Each number is 50 + 10 x the weight over the matrix's rms, rounded and kept within 0 to 99. Layers, rows and columns count from 0.

# layer 10 MLP up, 896x448, rms 0.0645, rows 699-753, columns 256-319
45 51 51 55 41 45 74 44 52 55 58 79 56 40 50 57 55 54 51 64 46 61 42 43 57 52 58 49 61 59 55 69 43 52 57 50 51 41 49 62 39 57 46 45 46 68 34 43 67 58 50 57 73 57 42 29 43 53 41 37 32 43 56 49
41 52 50 54 50 54 40 37 54 40 57 61 33 49 68 50 53 52 32 31 57 47 46 27 55 57 33 49 72 47 45 58 44 44 33 54 39 50 50 34 49 50 48 42 32 39 53 63 50 53 39 53 67 45 60 33 38 59 54 56 27 49 76 43
65 52 69 41 52 46 49 49 44 51 36 39 50 54 47 58 65 31 61 34 53 35 70 32 64 48 64 56 59 47 49 46 61 61 62 46 51 65 47 44 46 47 47 48 49 66 49 61 57 49 64 73 49 43 61 27 52 47 47 59 49 47 66 63
49 40 47 33 35 53 49 63 53 46 46 36 42 30 61 48 58 53 64 56 39 53 54 67 49 52 54 34 47 52 43 39 27 61 64 64 44 37 59 62 43 52 62 56 25 40 55 40 40 51 56 56 55 47 53 54 50 46 47 44 46 69 49 49
69 70 74 58 40 54 58 46 45 51 55 46 32 37 50 52 63 47 52 47 37 44 61 42 60 43 65 39 61 54 50 71 56 44 50 36 44 62 61 38 44 57 49 59 58 56 44 64 27 36 46 56 52 60 54 41 72 36 66 57 62 44 39 48
50 52 58 47 35 60 46 56 61 55 58 41 53 52 64 56 45 71 42 49 54 55 62 47 44 49 48 45 42 61 55 45 50 56 56 49 57 56 54 69 59 49 56 49 40 42 47 41 47 43 51 41 46 46 63 55 60 34 63 48 43 48 61 59
60 46 49 41 44 64 26 80 54 67 56 52 51 44 46 34 46 57 52 41 67 40 36 44 58 61 22 52 48 64 67 57 61 54 57 44 54 56 56 66 64 49 43 43 43 27 39 48 60 46 62 36 56 48 58 54 44 49 49 50 63 60 20 59
37 61 64 54 55 38 48 54 46 63 41 45 46 40 50 50 51 48 42 57 37 55 48 38 48 49 67 58 60 62 52 47 42 55 56 70 71 46 46 69 40 42 47 46 52 51 52 63 44 39 48 54 50 62 51 28 58 42 63 55 39 44 36 42
49 51 50 69 52 47 33 39 33 35 70 46 43 42 36 54 56 56 46 63 42 48 53 53 59 55 51 64 43 50 49 34 51 43 62 46 53 42 54 76 59 63 60 52 35 43 42 61 46 43 58 73 59 43 41 45 43 59 69 55 44 67 46 51
56 32 32 37 43 52 53 59 49 60 51 53 37 50 54 43 46 55 34 64 44 53 47 60 27 45 56 47 53 67 54 35 52 47 49 50 48 55 59 50 77 53 52 41 62 42 62 49 47 38 41 55 48 61 63 65 38 55 43 52 40 51 55 58
63 48 38 52 51 47 69 46 45 61 44 40 50 40 40 49 26 63 53 39 53 55 49 42 53 50 65 51 39 51 46 47 42 37 54 49 46 56 36 55 47 57 58 33 44 45 56 57 38 54 42 36 54 48 53 51 58 45 56 54 29 48 60 41
70 59 60 52 53 62 48 57 51 44 49 75 49 33 36 57 43 73 54 57 48 53 52 53 58 64 43 51 56 60 51 37 60 68 54 61 50 46 55 41 58 69 50 53 48 54 42 37 56 61 46 50 39 54 66 56 74 41 61 52 37 50 78 39
68 45 52 41 51 77 43 47 38 49 50 47 40 64 58 36 51 48 58 52 45 43 42 59 47 38 57 46 51 61 43 33 61 51 46 39 54 31 77 43 36 54 64 58 55 42 59 70 41 50 40 43 61 35 37 41 52 58 34 46 44 54 44 53
56 46 43 46 60 42 42 62 49 58 49 74 54 52 47 70 64 51 44 56 61 60 63 64 70 27 52 51 55 45 64 45 72 70 51 46 56 67 51 62 44 41 58 44 49 72 31 56 47 64 57 54 63 53 54 34 42 50 47 51 49 58 61 56
35 41 41 35 38 61 53 39 50 45 54 42 53 53 43 46 43 52 56 47 42 44 37 46 44 41 34 51 59 49 54 49 40 47 67 38 58 53 50 42 35 42 38 43 48 51 49 51 43 46 58 41 47 51 39 57 53 49 46 43 46 56 37 39
49 49 41 44 43 51 46 45 55 73 53 17 65 50 46 58 45 46 55 63 54 51 31 49 40 41 41 50 44 52 58 51 50 63 72 34 36 48 53 62 61 51 58 57 49 47 73 28 43 44 45 50 38 45 49 41 53 66 50 63 73 28 35 57
61 60 54 60 57 54 45 68 57 86 56 44 48 47 46 54 47 57 55 62 47 62 58 49 49 47 40 63 52 48 39 51 54 58 56 54 26 50 54 61 46 49 36 50 62 46 71 57 68 56 49 49 51 63 43 55 45 54 56 59 50 61 49 39
50 51 55 35 49 55 37 59 58 63 55 26 34 36 60 53 50 27 56 40 51 53 64 62 56 35 50 48 50 41 56 49 49 32 50 35 49 40 36 36 42 29 54 41 45 51 49 36 54 59 49 59 52 51 48 48 61 64 54 36 55 60 58 45
16 56 47 52 45 70 54 50 49 61 55 33 56 40 34 55 41 69 49 67 57 51 53 51 49 52 43 50 46 58 45 45 48 63 58 47 38 43 41 62 54 36 52 59 42 59 31 40 55 33 37 67 63 42 55 67 33 43 44 61 36 43 35 53
52 65 24 61 33 54 66 42 63 51 52 60 36 65 50 67 42 42 30 66 66 47 65 62 36 33 46 63 59 65 45 49 32 48 54 41 58 54 66 61 68 36 62 71 44 40 34 70 57 20 54 53 69 57 44 52 47 41 44 56 53 50 43 58
48 44 50 59 48 50 56 50 51 37 47 64 45 44 52 24 33 70 50 38 40 52 40 49 51 51 69 56 48 49 43 54 59 54 57 51 50 38 52 46 61 40 70 71 53 53 51 53 53 44 33 33 63 44 54 35 63 40 45 52 44 59 49 36
54 50 42 62 38 43 63 50 47 46 43 50 44 44 31 34 50 43 46 22 29 76 61 52 59 41 45 57 69 52 47 29 51 52 57 57 45 60 46 61 44 44 48 58 49 29 54 36 44 31 66 58 51 35 70 47 44 48 47 61 71 50 58 42
38 26 49 59 56 50 42 74 48 62 58 62 53 49 56 42 43 61 53 47 51 52 29 36 55 31 37 60 54 46 40 43 47 57 34 46 47 51 49 56 53 60 56 67 46 30 48 56 34 63 54 67 39 46 64 66 54 46 46 54 53 54 57 45
70 56 48 58 48 45 39 62 56 49 50 65 44 42 63 41 34 44 52 30 55 56 45 49 53 55 40 40 46 50 57 44 47 44 49 52 65 49 63 80 33 44 53 53 44 49 54 42 23 37 53 39 48 40 57 48 78 40 60 52 41 37 62 59
60 66 28 35 51 32 49 50 59 62 44 50 33 39 40 51 61 36 52 42 61 60 54 52 52 50 37 37 52 49 75 45 35 47 61 54 54 42 46 58 70 32 57 30 35 67 53 47 64 57 66 52 35 38 51 52 47 33 40 47 55 64 60 36
50 49 63 39 48 61 46 47 41 40 60 48 60 23 57 36 58 62 44 48 37 52 65 42 53 46 27 47 68 45 40 61 70 43 27 53 44 65 38 57 45 38 35 46 60 34 51 57 45 24 56 66 38 58 50 49 55 62 69 58 49 51 78 68
60 63 63 47 39 37 36 48 30 30 37 39 43 47 39 67 64 54 60 48 48 59 35 47 47 53 47 33 64 56 48 61 63 55 51 58 47 65 48 41 53 48 44 50 45 64 46 34 42 56 38 35 28 40 39 56 43 46 55 40 54 66 65 46
47 51 42 32 50 45 37 60 49 60 46 60 53 57 54 36 46 39 55 58 48 41 52 52 45 45 52 48 49 46 45 37 61 42 39 58 51 59 46 50 55 67 55 60 51 48 47 44 54 52 51 67 55 43 37 33 47 47 36 44 62 55 51 37
39 50 52 43 47 50 53 50 54 54 63 66 42 33 69 46 42 53 25 45 38 53 28 51 58 59 36 47 59 51 52 55 58 64 53 34 50 54 58 49 54 56 43 36 55 64 52 42 55 40 38 66 61 55 44 55 51 52 49 66 49 52 45 55
61 43 57 48 45 61 64 42 65 58 33 44 43 56 64 52 49 49 62 53 41 60 43 44 54 47 25 68 65 58 50 39 54 60 53 45 44 57 51 28 59 31 52 51 47 39 63 42 52 50 76 51 63 50 61 40 57 48 50 42 63 54 51 48
40 67 43 41 65 59 47 38 56 62 46 33 60 44 51 52 49 33 48 48 42 49 48 60 52 54 45 37 40 49 48 58 50 46 46 55 68 54 52 64 81 28 57 41 52 59 50 70 70 40 54 57 50 55 62 48 58 49 35 61 51 65 41 50
46 63 44 40 41 56 58 45 51 63 56 33 42 49 65 54 54 52 38 47 40 71 40 56 47 41 39 38 47 40 29 61 58 52 71 56 49 34 79 56 48 50 61 49 49 47 70 52 58 42 29 44 53 47 51 34 65 53 45 65 39 44 47 41
73 39 43 41 27 33 45 76 47 34 63 50 53 46 25 60 55 42 68 41 54 30 67 44 37 58 43 52 47 52 52 53 59 56 40 61 48 54 55 55 56 61 35 64 55 52 58 58 52 64 40 52 62 70 45 35 50 58 46 60 35 47 60 54
43 49 56 46 67 60 67 47 62 23 36 54 44 55 48 49 49 41 42 63 42 52 38 45 56 52 57 37 46 49 59 46 41 45 45 49 60 67 64 59 73 55 29 54 53 53 48 63 49 36 41 52 45 49 41 48 58 68 56 73 54 51 58 51
31 43 39 29 37 46 46 55 64 47 40 39 56 29 58 43 57 51 44 45 38 60 46 39 44 43 29 44 62 33 36 83 62 48 55 31 39 48 46 34 46 59 37 54 43 48 56 33 75 36 49 49 13 41 56 41 55 54 42 41 60 50 31 42
40 36 38 55 51 73 52 52 42 64 65 47 48 41 52 51 57 49 52 43 47 49 53 61 40 42 37 41 72 62 46 29 64 43 29 47 64 31 65 69 68 45 43 53 42 40 56 41 57 58 53 55 53 38 56 46 37 35 52 53 50 31 69 45
49 59 56 69 54 46 28 45 41 64 40 68 51 49 57 48 38 52 34 51 65 67 42 51 62 51 49 49 60 62 52 56 60 34 40 40 31 44 47 62 48 47 42 54 66 67 35 46 46 37 54 43 61 59 30 46 40 35 45 52 57 47 50 38
49 54 59 54 43 38 47 54 44 52 57 47 43 45 49 58 57 38 36 71 62 51 51 31 42 48 46 70 58 63 39 60 35 47 39 52 58 55 48 75 59 37 57 49 51 61 56 43 53 48 53 57 58 41 49 43 62 39 36 67 42 39 60 57
51 51 71 42 56 60 35 45 31 49 52 46 55 51 53 60 52 73 64 43 44 60 52 56 41 34 52 53 58 49 39 49 69 65 52 70 61 74 52 69 51 52 63 59 51 38 38 47 56 56 48 47 50 38 63 65 40 43 39 45 37 63 39 46
60 51 51 28 65 50 37 32 28 54 58 39 55 57 33 47 59 47 48 56 43 70 46 55 58 39 42 45 55 57 34 51 46 48 47 41 46 53 56 50 54 47 46 59 46 60 57 49 48 34 49 53 52 38 43 39 52 46 61 57 43 67 59 64
51 71 46 33 38 54 45 63 44 56 46 40 58 42 47 39 51 37 50 56 50 43 53 56 49 40 35 52 62 66 41 60 55 52 52 43 42 54 27 46 50 63 52 51 55 24 65 47 48 60 50 63 48 41 41 48 45 44 43 61 55 56 33 39
42 69 40 32 46 54 37 62 38 47 41 50 36 38 61 33 45 59 50 63 48 59 57 42 43 49 60 53 42 50 37 48 41 42 47 50 50 44 73 51 42 46 45 26 40 35 60 56 50 46 40 30 57 55 67 56 53 46 45 59 52 48 28 36
52 63 31 56 55 50 66 34 33 52 43 37 59 53 46 30 61 43 42 36 49 67 39 45 49 57 32 41 36 54 59 40 34 60 46 62 61 48 62 53 41 42 34 48 38 72 49 51 59 58 56 52 49 39 49 64 47 41 33 38 49 35 49 48
66 51 59 50 63 58 39 62 39 47 48 52 43 45 47 55 45 19 45 45 51 24 50 40 45 40 39 57 48 63 38 39 50 49 37 31 40 60 40 64 51 54 37 71 68 38 52 57 31 48 32 47 42 63 49 47 56 49 29 56 67 72 61 49
39 68 48 55 48 41 55 62 34 45 50 71 52 43 72 54 51 48 46 40 47 52 59 42 39 58 59 50 36 58 61 63 36 54 56 65 63 42 65 71 55 50 34 56 45 41 62 50 46 44 54 62 46 64 44 54 49 42 55 81 43 67 79 66
49 65 41 53 76 43 63 50 51 46 49 47 54 67 47 54 48 53 39 48 45 57 53 49 69 37 41 41 62 41 44 67 45 32 63 59 62 52 70 61 57 49 50 44 54 67 52 49 60 33 47 56 59 43 59 42 49 49 45 59 45 46 52 51
52 49 25 78 45 57 39 50 32 50 53 54 34 42 48 36 56 63 46 49 33 55 39 44 33 54 35 51 30 49 56 45 41 68 33 53 42 36 55 56 55 48 32 46 58 52 54 50 49 49 41 40 53 48 53 47 40 56 65 49 38 51 58 51
43 48 53 55 42 40 54 47 40 64 55 46 50 49 52 39 62 35 42 55 55 53 72 50 59 45 60 58 68 49 48 53 69 57 71 51 69 55 67 60 55 63 45 47 52 51 55 45 32 45 52 57 42 67 37 48 64 54 45 48 63 60 64 64
38 57 62 48 34 43 53 73 61 68 51 35 37 46 51 66 37 44 38 48 31 50 48 72 52 57 32 32 56 47 49 35 49 60 63 60 48 52 51 65 37 63 44 45 48 32 54 54 37 44 35 49 43 40 52 53 44 48 33 49 60 59 51 52
37 46 52 44 36 49 60 63 32 61 45 53 48 57 51 64 60 54 52 59 45 46 60 47 56 48 48 55 63 46 50 61 72 59 61 46 49 62 43 48 54 49 52 57 53 47 49 36 58 57 45 50 65 44 41 43 57 48 46 73 72 42 38 54
45 49 49 44 56 55 47 53 39 65 63 41 47 39 52 78 58 54 49 35 66 42 40 55 37 45 42 66 56 33 50 43 46 51 60 54 48 50 59 47 70 53 67 48 57 48 56 50 54 60 62 33 31 31 50 62 34 41 49 54 40 50 56 70
41 45 37 47 58 51 39 55 46 45 38 50 46 47 49 46 45 57 32 58 59 59 61 53 44 34 54 44 39 39 61 50 62 60 49 54 57 59 43 56 38 51 53 48 54 53 62 49 53 36 30 58 46 63 46 59 48 48 54 47 50 56 59 40
44 59 55 35 48 51 39 31 35 43 58 49 45 35 57 49 49 41 42 64 52 62 44 61 47 55 47 52 63 49 27 46 65 37 60 49 52 47 64 41 64 43 47 54 62 56 53 49 46 56 57 46 70 63 44 50 50 42 42 60 62 53 43 50
43 45 43 52 47 51 38 45 48 57 61 57 64 45 43 50 49 61 61 68 40 52 62 45 27 53 39 51 67 31 47 64 52 52 55 52 57 57 72 44 55 65 38 52 68 54 47 48 68 61 35 55 54 50 40 59 43 56 54 44 71 51 70 48
53 56 53 39 44 49 45 43 59 54 31 32 42 44 32 59 59 55 80 39 36 37 44 41 42 55 51 60 64 49 43 56 61 38 52 78 43 54 48 53 56 54 49 34 51 39 61 51 54 50 56 51 55 51 31 50 57 61 51 51 40 64 47 37
# layer 10 MLP down (transposed), 896x448, rms 0.0707, rows 699-752, columns 256-319
28 76 57 51 67 42 41 46 47 45 50 35 37 40 67 49 54 51 53 41 38 37 42 57 42 56 56 34 33 58 47 32 51 60 51 51 40 59 36 44 41 30 41 64 52 34 68 50 44 41 52 59 55 50 47 59 44 42 47 56 54 39 40 60
42 44 49 51 50 50 48 55 49 79 42 35 58 49 48 45 45 55 50 51 51 48 39 44 51 63 52 42 58 29 64 58 47 61 50 50 44 55 43 30 52 47 51 41 51 44 56 39 43 51 45 58 48 51 35 65 51 56 49 39 59 44 48 47
26 39 34 38 35 42 34 60 22 56 23 43 38 56 52 57 58 59 53 50 45 45 52 53 51 62 34 50 40 31 44 56 22 49 51 41 59 53 34 44 47 47 42 46 62 59 41 72 46 58 62 37 44 35 52 45 42 42 55 45 44 39 35 69
43 50 47 57 55 54 50 41 18 36 49 60 52 33 49 39 34 59 58 56 54 43 54 59 49 29 47 27 49 43 58 49 51 42 47 38 39 56 55 23 47 61 33 51 26 49 45 36 43 41 50 29 61 54 53 45 52 55 57 39 39 54 44 44
52 37 41 52 51 47 43 50 45 48 44 58 47 45 33 46 57 31 43 48 64 51 41 61 50 41 44 44 47 37 44 27 47 55 47 45 59 42 57 62 42 51 50 43 44 60 33 45 49 38 43 41 46 37 42 56 39 52 48 51 49 56 29 37
48 39 54 43 55 42 46 51 53 54 43 42 54 49 37 51 37 46 56 50 47 45 42 49 51 55 53 35 54 51 41 63 57 42 31 50 54 53 53 36 46 39 38 46 59 44 56 34 54 65 40 53 59 53 38 40 36 44 33 52 54 39 43 37
57 35 58 38 37 55 38 39 53 45 55 36 49 57 39 41 43 22 37 42 49 49 39 41 53 60 40 53 43 40 59 47 42 42 41 39 54 53 60 54 53 39 53 59 63 30 49 46 43 63 44 63 32 31 45 37 53 33 51 37 33 32 53 46
45 36 44 49 66 49 46 43 43 48 33 54 28 63 51 56 46 55 45 60 59 73 46 48 58 63 45 38 53 54 33 47 44 33 53 44 58 47 46 45 35 49 56 54 56 44 52 43 52 56 42 48 45 47 48 46 34 49 45 38 38 46 50 52
43 38 49 53 32 45 48 45 46 46 57 31 45 61 46 47 39 36 38 45 45 51 51 35 43 40 36 46 27 45 36 41 52 29 61 39 62 40 59 52 58 44 43 48 40 44 46 39 55 39 49 51 43 49 28 42 47 39 43 46 48 49 64 48
35 37 52 52 47 57 45 32 43 46 72 64 38 57 55 47 45 43 44 50 57 50 52 43 48 40 44 36 30 35 36 45 43 39 44 35 42 49 33 38 63 47 27 43 40 47 33 43 49 39 41 50 33 58 47 42 32 18 20 53 44 49 56 59
44 55 65 39 48 55 43 37 53 44 52 58 57 45 45 53 40 43 47 46 43 52 54 46 32 55 39 37 43 39 53 46 45 65 47 44 47 57 55 46 50 55 39 58 48 51 56 52 59 48 58 61 47 43 49 49 48 56 39 40 53 45 47 47
67 46 54 40 52 59 49 35 35 33 39 57 57 30 26 46 41 49 37 50 51 27 32 55 48 60 54 39 71 58 37 33 40 48 64 49 41 46 49 34 59 33 54 59 35 53 45 51 36 59 45 43 48 36 53 32 61 39 55 51 48 44 40 45
56 47 43 47 62 53 45 35 48 35 44 50 41 46 41 70 41 27 43 53 45 53 55 53 40 54 26 32 45 50 23 51 48 43 53 34 29 44 40 44 45 38 41 55 43 49 51 46 45 37 55 64 46 46 51 41 46 63 42 39 35 31 42 45
57 51 49 53 23 26 28 45 54 41 61 53 52 42 40 41 43 44 58 41 54 49 57 51 62 55 57 55 55 32 44 54 44 46 50 49 60 49 52 51 39 40 62 46 59 26 47 67 60 55 41 40 53 49 42 45 45 47 46 33 53 42 32 36
42 41 32 49 51 35 41 51 46 46 51 48 49 41 42 39 65 35 43 48 42 45 63 40 38 53 31 53 46 42 49 51 74 65 30 54 49 48 42 46 56 45 37 41 55 58 40 67 55 43 39 59 43 60 28 52 40 33 47 45 44 30 59 53
30 50 44 42 52 33 53 38 46 36 35 44 58 54 32 60 38 37 49 48 44 49 35 48 35 52 58 37 40 41 41 73 44 48 40 55 56 43 34 41 30 41 47 39 45 47 54 50 60 35 54 54 39 55 54 60 34 50 55 55 68 66 45 63
62 51 48 45 37 56 56 44 66 56 56 28 64 49 50 51 43 62 41 42 39 41 43 33 32 67 20 59 43 35 42 51 38 42 27 52 53 50 38 61 37 32 42 53 55 52 45 42 46 29 55 44 62 64 52 49 39 50 51 37 47 45 31 35
53 35 59 60 41 49 39 38 50 58 37 49 53 44 39 65 60 35 51 56 56 35 51 33 49 47 40 37 43 46 44 39 39 49 38 38 41 61 53 51 42 38 42 51 68 50 21 39 38 50 34 48 50 31 67 39 49 30 61 39 54 45 65 52
63 34 26 52 52 42 31 52 45 49 46 58 52 43 40 50 35 38 53 51 50 43 47 52 49 51 38 49 52 61 35 44 45 40 40 46 57 52 60 56 46 45 43 42 54 46 50 57 40 49 48 35 41 45 46 33 44 41 52 46 53 46 38 51
37 42 48 35 59 38 62 46 39 64 50 42 53 53 58 57 39 58 63 32 57 45 71 35 63 52 35 48 40 66 48 56 43 36 66 28 57 44 47 48 36 48 45 41 48 43 31 57 46 52 41 34 55 42 60 47 47 42 56 56 36 65 52 56
53 41 47 55 50 49 50 33 39 56 41 60 61 44 33 56 33 46 48 54 60 45 43 44 41 52 26 46 41 37 50 45 42 43 42 53 42 62 63 58 46 45 59 42 51 45 55 44 56 51 63 40 33 42 60 53 50 52 49 48 42 28 55 45
29 67 52 38 45 43 38 28 46 43 47 51 40 45 49 57 74 52 59 48 49 35 54 38 40 42 52 44 43 36 58 52 36 48 49 40 45 59 44 38 51 56 34 52 49 37 46 53 37 40 59 43 48 57 51 48 34 39 58 59 50 40 46 43
43 57 40 57 56 63 30 35 42 53 55 32 49 58 44 36 51 66 48 27 48 43 42 58 48 40 63 48 23 54 37 36 33 55 51 45 34 59 46 63 35 54 56 70 34 48 40 56 35 48 55 63 44 58 32 54 47 65 45 44 39 50 52 56
36 52 49 38 48 56 47 39 50 42 61 40 59 50 50 45 64 58 56 53 32 42 36 33 43 53 43 57 43 34 42 49 53 41 46 43 46 49 30 31 54 53 54 55 52 48 54 59 57 57 42 61 43 56 34 47 28 54 42 35 52 59 48 56
62 65 41 52 63 19 44 47 44 52 55 35 43 32 55 34 49 63 50 55 44 36 48 41 71 55 59 48 39 53 56 32 25 36 50 49 68 37 45 57 49 35 55 50 45 42 36 37 52 44 36 62 46 28 45 46 20 53 62 54 53 38 49 40
41 46 30 44 35 47 53 55 40 61 37 63 56 40 47 58 34 50 51 42 63 50 53 34 63 48 45 33 45 46 51 41 41 37 47 47 46 41 53 59 40 38 41 49 44 49 57 32 34 55 33 33 54 55 63 39 40 49 61 54 42 57 49 36
38 49 41 49 55 43 32 61 57 53 52 60 42 65 40 30 54 52 57 42 44 61 51 47 39 47 47 52 43 31 44 39 51 41 58 47 47 59 42 47 49 31 51 45 44 56 42 34 46 40 32 45 50 47 32 56 49 31 55 52 43 42 60 56
41 39 22 45 48 36 45 41 49 53 46 41 39 61 55 58 57 59 46 38 52 56 59 45 45 50 50 27 35 39 52 44 40 34 47 41 54 33 67 52 43 68 57 42 53 37 46 46 46 64 51 61 51 55 46 46 49 43 63 44 35 46 34 37
39 27 34 33 41 53 46 47 45 53 61 37 43 56 43 56 35 46 51 53 63 40 67 48 30 40 36 52 60 54 46 54 36 51 52 47 58 61 40 59 41 45 58 62 47 50 43 32 60 36 59 48 50 37 35 38 49 51 59 34 54 54 61 33
38 46 46 35 32 47 38 57 43 52 42 49 48 33 28 57 47 36 58 49 51 53 56 33 43 22 43 42 52 55 41 51 31 53 49 56 61 58 48 40 45 38 51 48 37 54 38 65 47 50 51 31 46 51 60 41 45 40 67 41 42 39 61 55
60 39 26 56 36 56 44 50 39 41 46 47 31 54 35 53 58 32 47 47 48 61 42 51 59 41 39 52 30 57 60 55 55 57 49 49 48 54 44 50 46 38 50 31 52 49 50 44 46 34 47 21 42 49 32 52 43 39 55 54 66 41 46 53
51 57 45 57 40 64 49 46 46 38 53 33 49 34 56 63 39 48 62 55 61 56 53 37 29 35 35 48 46 33 47 57 37 47 52 64 48 59 36 58 57 50 49 26 67 47 38 65 40 43 35 42 65 37 24 58 44 53 34 46 38 41 58 29
40 50 45 39 47 50 51 38 46 40 38 64 54 46 36 76 46 49 71 35 37 41 53 45 27 48 33 40 30 33 32 60 50 38 38 64 47 48 40 46 55 34 30 58 30 36 50 69 47 20 41 48 31 57 41 57 54 47 56 41 53 42 54 59
59 46 39 26 65 43 43 49 53 33 54 48 50 51 42 44 48 40 56 48 49 41 46 54 39 54 65 56 42 65 45 48 42 51 58 43 61 38 56 38 37 33 66 48 35 28 61 47 53 32 54 41 37 59 28 64 56 33 43 42 47 38 37 42
46 46 46 53 47 49 48 56 60 42 42 44 43 43 55 43 31 46 51 52 44 41 59 61 50 42 50 59 49 46 56 38 46 46 48 55 37 44 65 54 58 41 51 47 49 43 42 57 37 51 47 54 58 51 52 46 30 48 57 51 51 47 57 46
53 53 52 30 62 34 44 37 43 41 44 43 61 54 64 50 40 43 40 33 55 54 60 46 53 30 44 36 46 49 29 51 45 46 39 59 45 63 45 45 43 63 37 55 45 45 61 30 64 52 47 47 58 38 40 33 46 54 44 40 58 40 52 53
52 43 33 55 40 50 44 39 54 50 55 41 44 42 41 29 52 26 47 47 48 55 40 44 61 36 37 53 53 53 41 54 64 50 44 54 40 49 66 38 59 49 48 55 53 51 36 47 45 45 38 50 49 49 34 46 42 47 35 35 46 43 50 50
61 43 37 56 42 49 33 32 50 44 38 47 38 55 62 75 47 32 56 15 37 65 47 40 55 41 37 28 55 30 56 27 35 39 51 42 38 62 27 59 46 25 48 45 50 55 50 47 48 36 42 48 50 55 35 54 36 41 50 50 51 30 36 44
56 48 59 51 38 56 42 32 38 45 47 59 57 57 51 63 33 49 63 34 56 59 42 44 45 45 63 51 45 50 37 53 42 46 59 65 38 59 29 49 26 52 35 47 38 43 51 33 49 42 55 44 60 30 56 55 35 51 44 35 40 37 44 53
28 45 49 56 36 33 45 37 32 56 54 64 49 35 57 45 40 50 52 47 47 40 57 42 27 36 60 35 39 59 45 48 31 33 46 44 51 24 57 53 53 52 45 45 35 46 30 48 44 44 48 42 37 41 53 61 49 46 56 34 33 59 42 76
40 31 46 37 53 38 69 50 45 54 47 36 45 54 60 64 43 49 58 53 55 53 59 50 29 39 51 46 30 40 59 40 43 55 20 30 53 53 33 64 43 52 38 40 53 53 47 60 62 64 34 56 34 44 55 62 55 63 37 56 50 46 43 41
47 46 32 49 43 45 46 54 36 54 49 38 51 50 46 34 49 63 51 54 51 36 42 49 30 38 39 53 41 47 37 30 47 53 36 38 30 58 52 38 56 46 42 57 54 47 41 53 43 61 46 40 30 42 49 39 57 33 49 32 44 55 51 43
37 44 45 59 42 42 43 34 53 44 50 53 32 58 47 43 30 23 38 50 25 41 43 31 53 59 34 45 47 33 25 53 24 56 40 42 47 39 54 54 41 47 50 62 39 43 55 48 49 31 28 43 27 52 35 43 50 50 42 52 60 49 37 57
52 48 41 45 51 65 38 64 42 28 49 57 53 52 54 46 39 42 65 43 61 45 47 43 31 54 49 49 53 44 27 54 74 52 37 62 54 36 62 42 32 48 51 41 53 48 45 56 41 40 45 44 52 60 53 38 40 29 62 60 54 34 42 66
50 42 44 63 41 44 51 39 45 36 49 77 57 48 62 55 39 61 47 40 48 48 49 40 46 40 39 46 54 47 57 29 37 46 60 56 54 55 52 53 53 36 36 56 55 47 46 43 66 46 41 68 49 41 27 52 44 48 48 60 41 61 54 48
45 43 62 50 42 38 43 39 45 59 36 43 52 41 78 37 53 44 56 55 70 28 45 48 49 47 49 56 45 54 40 49 40 30 58 45 49 43 33 55 61 59 57 46 55 59 48 28 46 44 48 44 55 44 60 50 42 50 57 49 52 33 45 52
35 46 47 58 37 66 54 56 59 47 63 46 37 34 48 51 49 47 48 57 54 54 40 42 43 34 50 52 39 36 49 53 36 43 58 49 65 59 43 53 51 47 56 36 64 44 57 27 26 50 28 52 38 50 63 35 55 68 55 34 58 43 43 44
37 43 51 42 39 39 44 64 51 34 52 47 49 35 50 46 56 48 40 28 42 48 50 52 41 58 52 40 45 44 37 31 61 53 50 56 42 48 52 43 41 49 58 49 43 44 30 51 45 32 46 29 37 58 52 62 58 61 51 54 45 47 42 45
57 42 44 60 52 40 51 43 49 42 50 55 55 58 61 46 43 44 42 47 53 39 46 36 40 35 41 60 39 51 58 65 49 57 52 54 58 62 53 48 43 51 43 57 64 46 41 52 49 45 58 44 59 48 45 42 31 39 44 56 50 45 44 39
58 29 21 39 48 35 38 26 42 42 39 55 52 60 53 45 42 53 39 56 75 38 56 45 52 39 37 46 41 51 46 45 37 59 54 39 48 47 65 48 42 18 38 63 49 29 34 48 47 42 47 46 65 43 26 62 25 45 49 34 55 44 35 44
59 33 36 49 66 60 51 36 42 46 41 58 54 35 52 47 63 34 45 34 58 58 38 49 43 39 49 51 56 31 57 43 47 44 33 47 66 31 61 53 48 40 42 37 53 40 70 53 24 39 54 62 38 61 42 61 60 56 39 61 20 54 47 40
48 46 63 48 26 35 57 40 47 46 38 42 44 48 52 62 37 38 38 25 54 42 40 44 49 54 50 44 67 38 34 45 52 45 52 56 38 52 41 58 53 32 44 56 50 45 52 57 31 25 39 58 54 44 42 45 51 40 44 34 40 54 39 40
50 58 50 59 52 49 40 24 42 48 46 38 66 26 54 41 39 77 53 40 48 58 34 34 31 49 31 39 31 48 38 55 37 31 66 37 46 40 51 40 55 34 46 63 34 33 48 59 33 34 36 40 38 41 45 61 39 56 56 48 35 45 63 44
31 40 30 56 45 46 46 48 55 43 55 51 43 51 66 58 44 46 35 35 56 56 52 46 40 51 34 41 52 41 42 33 45 46 45 41 45 54 45 53 44 44 46 57 33 55 38 34 47 55 67 41 45 58 56 59 39 53 42 49 49 49 46 44